From a checkpoint of a small transformer trained on Wikipedia: rotary positions, tied embeddings.
Each number is 128 + 24 x the weight over its row's rms, rounded and kept within 0 to 255. Layers, rows and columns count from 0. Numbers have three digits each. The size before them is the row's rms in percent of the matrix's.

# layer 5 MLP up, 768x192, rms 0.161, rows 359-373, columns 96-191
082:139157152136137134142129179129117123098097152121139155057127115152147185114101168119142136106133110134124128123139096121080129134100151167142121104137057120167154112142107116120174165109122139117120134152137130165120107146124132081130101143143121104126109107141122163146129104129108113139
104:133138096116132151112108122146124189108121166097131113068085167175094137127108107158136127153125166156124119101127117125110099049106113144088145134142102132134148131116122117109124056170179111111115121149131139126144116109081146157109111118081111120133105154114095142105147113160146127107
088:161145115143123104129104132153105109136111119101091179123102110105124099109120146174109139097100131155120144122138148136152137135105122123138148132134132166143157188118136134149122160137158115126090139114074056081130145176133121131072129111141122130143136115112109160131107113118145150122
098:127111131145103130145120192156130138096157126143147143142117144158122139128114135133110119155104131135146140113147136137132118128147152126170137190105165136168147102118132124117131165138105118117177116152096122148147116092122143190140158100143117082100115123142134109146106072156127079141
115:119133126123139092091092115096126127127122159128131123139119115155136118140168168129162171142114141186111123122140119131126143105137119126107158112113096143080108148134140088126129136146149165148133157120128153138116131107105135122125103148178103111099163126149132117151092131121126122031
101:132110148137097138089157169144112138112099157111175127094154132115057125145147135139153138173144111112159128158133105085095144131153111112114174181097097132110128128125129120177090134121114181119094130109147105143101161126157120125126153109117177141120118146120133113153146107132117143114
109:101113193130149147131140104148116128137110127109090122131186144098146163108146135127115095140095116114125127129145132137148166100105131128182082138139107150142155171166158154108111132118131182131147108080114126115151123115133128140117142153124108148159152140070138131138111178105108100158
081:112076119118112166168144143147144154124151136125124123130114140159140142131147133150133114162055168130113142134153138108164110122166100119147150140109164157151100088097125135127138134137126146147095127135115140103142143117138106145141166201156131139114144095130151165107171115148082116143
102:136152167164093101093055161139110144139147105118146098087094180149092120152175144116106123123092093128123078092129122134125134132107150156150123120158144123135120202132098128139124104149131136118129148125181104110143144151137121143092118135144113150124134120117060106126094141131149136148
112:142116118142107096155082160114106093128126144152101112096132096165146165142104151113138109125147094155091136140122127124127058112133040139189138104113140116092145149127129124106145122141217128161153104100122106096107154075139124133144121134162141156132137154131116114130124144087115118110
114:098114126143137135141151127128133111138145163149104135144126139146146115184147138131105146155122140109135135136138116190109147116143105149131082113143074147123115128103122096177110145143126132135146134136100118114136156113109139140131139133137112091096125167133124160096146114118126099055
115:142114140114123142098096169130125114126138138091172169111087115138150149080149157117130107108123123155151121139089130124158171154099119171123114106135097121142128134105113127102180121114101106157130105161148148143120096160131112086155119150132171145165113136135143117157111125128064165106
099:129146137156138113078133141132115160125153118113106128146131091134124105160098184091124176111118143160123127118131163120099115164164133150159114142121177144150089138074155133082158090076159099135098134112095148138151128148084140125116139171168130114134123124133164140125110133101077115128
108:076099098096167115101107085104122117124098109110100125113145132129120141119163144105151111084177155125139154170119174123131147119138120115092158124062175153099142143115146117137120091120050121123132144138123116156180131139110105151143135107152149125131097143148112148135106178126160123163
107:127108112129078085092161116119132141127117145143175157152159116110086135091153095167143143097133106143144132078139121157165123124130105130107142139147116126110123124120105125073089145141131105116128134173106128137090082118140150136153114113108149116143125136130152155092098085167114134154
# layer 5 MLP down (transposed), 768x192, rms 0.243, rows 359-372, columns 96-191
092:097102132157140120142100121147118159112127179117152150134138144079109178140120110125117161158124158118123110132139179127158129142130141139130126096086167122131131130161145123150113094139143120146098107165165112115176128132151099138106157155094123110145095142113159119121111115093106144103
111:127141090131133151084122084182159121101157116147179154120121132119107125115151117103136159164072103133109162125127109126108101113146159120165121120125169128115103135119115144161117139131094106139135118114103138140092085136111102172140122132100113118123119080124113124130102097104141159157
091:132107159148159132113088165146136119131124161116140125138110120112083105085148154104094070152141150087143145118138073100154144178167133130109126145104153127144145142161161142156142135127146118176147140143100074117117151146140139141095122157096134113119132144120134156170122151134116136142
101:120087092120089109154156130151134088090151144173125165124125145161137174131166131140138105127138137071099116134154139109129099143164127129134116117109166152103127169100073161182151123141156118119182122113127149118111132132125140126106131139123138175107127090116154129094149133138149132140
110:138122114110102121120127098125149167142106115098110117131140132142128117122071147130138146143112119146107130078123106115131135148136141173142164121174088099162120116107113130135099149166127131147092147096157161126135120116177103116128168117130085131089154153123123059155097118113148156089
097:095172151140108106163139117116148177121121103107084124180122083138161088161121164106088113098128157140137115134168114151139144141118126129169111118109111106122136104157134122149126098123085121088136143098123129171162129138097168125132143080158110109124093107163153138120133112120071103106
108:146184156122125109135111117123111145133140150125157126152067139174125095120138084141148123115142129096122134118152151160140137140142145122130118103129136091146157123138169081149141144143107134124128148120115134153173165128130119138149155093153117109121144124120156154073139137164137129143
086:078143105130113120103133126151086102144151159117108169138138114118146163103137124100112144128141114157109131170127115141070128104142135103082156131144089127094157157096124126131143135115156119122118105114100140158126092138131109120169142128119122102125126138127142094094114135144152132080
102:111180154159125145121092136120163133133109175106147138104137120135136122150128145112161108094130138158164136114117147154122112094111095103154157163095104136145138171124116107102096150171119098133116138149108116124114093138129121133152144116127086142119124132180164132132157105123143106103
112:137134075132144124164098116122127166107160145127092172108147169114105122144100162150114118166106125094155140134124118144100147110121149125080087144067101174115168123116068127126112110123137136130098117153101113159149123106133113109120178145169130145124161140112153114155147089093146190110
107:102145177176143091132091116132084119128136106137142092096123149136136114142131082082132131121118105153105142120108157133131087126152186114113132098125117116090112136142125136142154149123118091169132097119174169119135120129120091106142131152130108138149147137118194157105139112108116122120
109:153108097169129112127133137137107126168161137160099119099099121141156140141120117142141116137141117110142157139094117157110099101082130100149101118134172094114126131089126140117086143143153147083132131131169125078139091152158106120081147113133085160168105104121092118123114117137099091167
101:098153104146130109113121113163150129140171139150132123100112109078122092182164162120148149165088124133142116144130163094184076109141158128159149093148134163143146121068138161116112138135116099173136195107083161143118126128142136087118125123118115126192120138116130147124131146111162124150
110:117111086107103175144148164140153124150132136152125084122095123111167111129111115172137117109131173133076163099130170138161111141106117151117139129100094130173124083117126171128106125114143133165104129104104132084098140123129161098103150104151117125165094132138131150131105139136109114133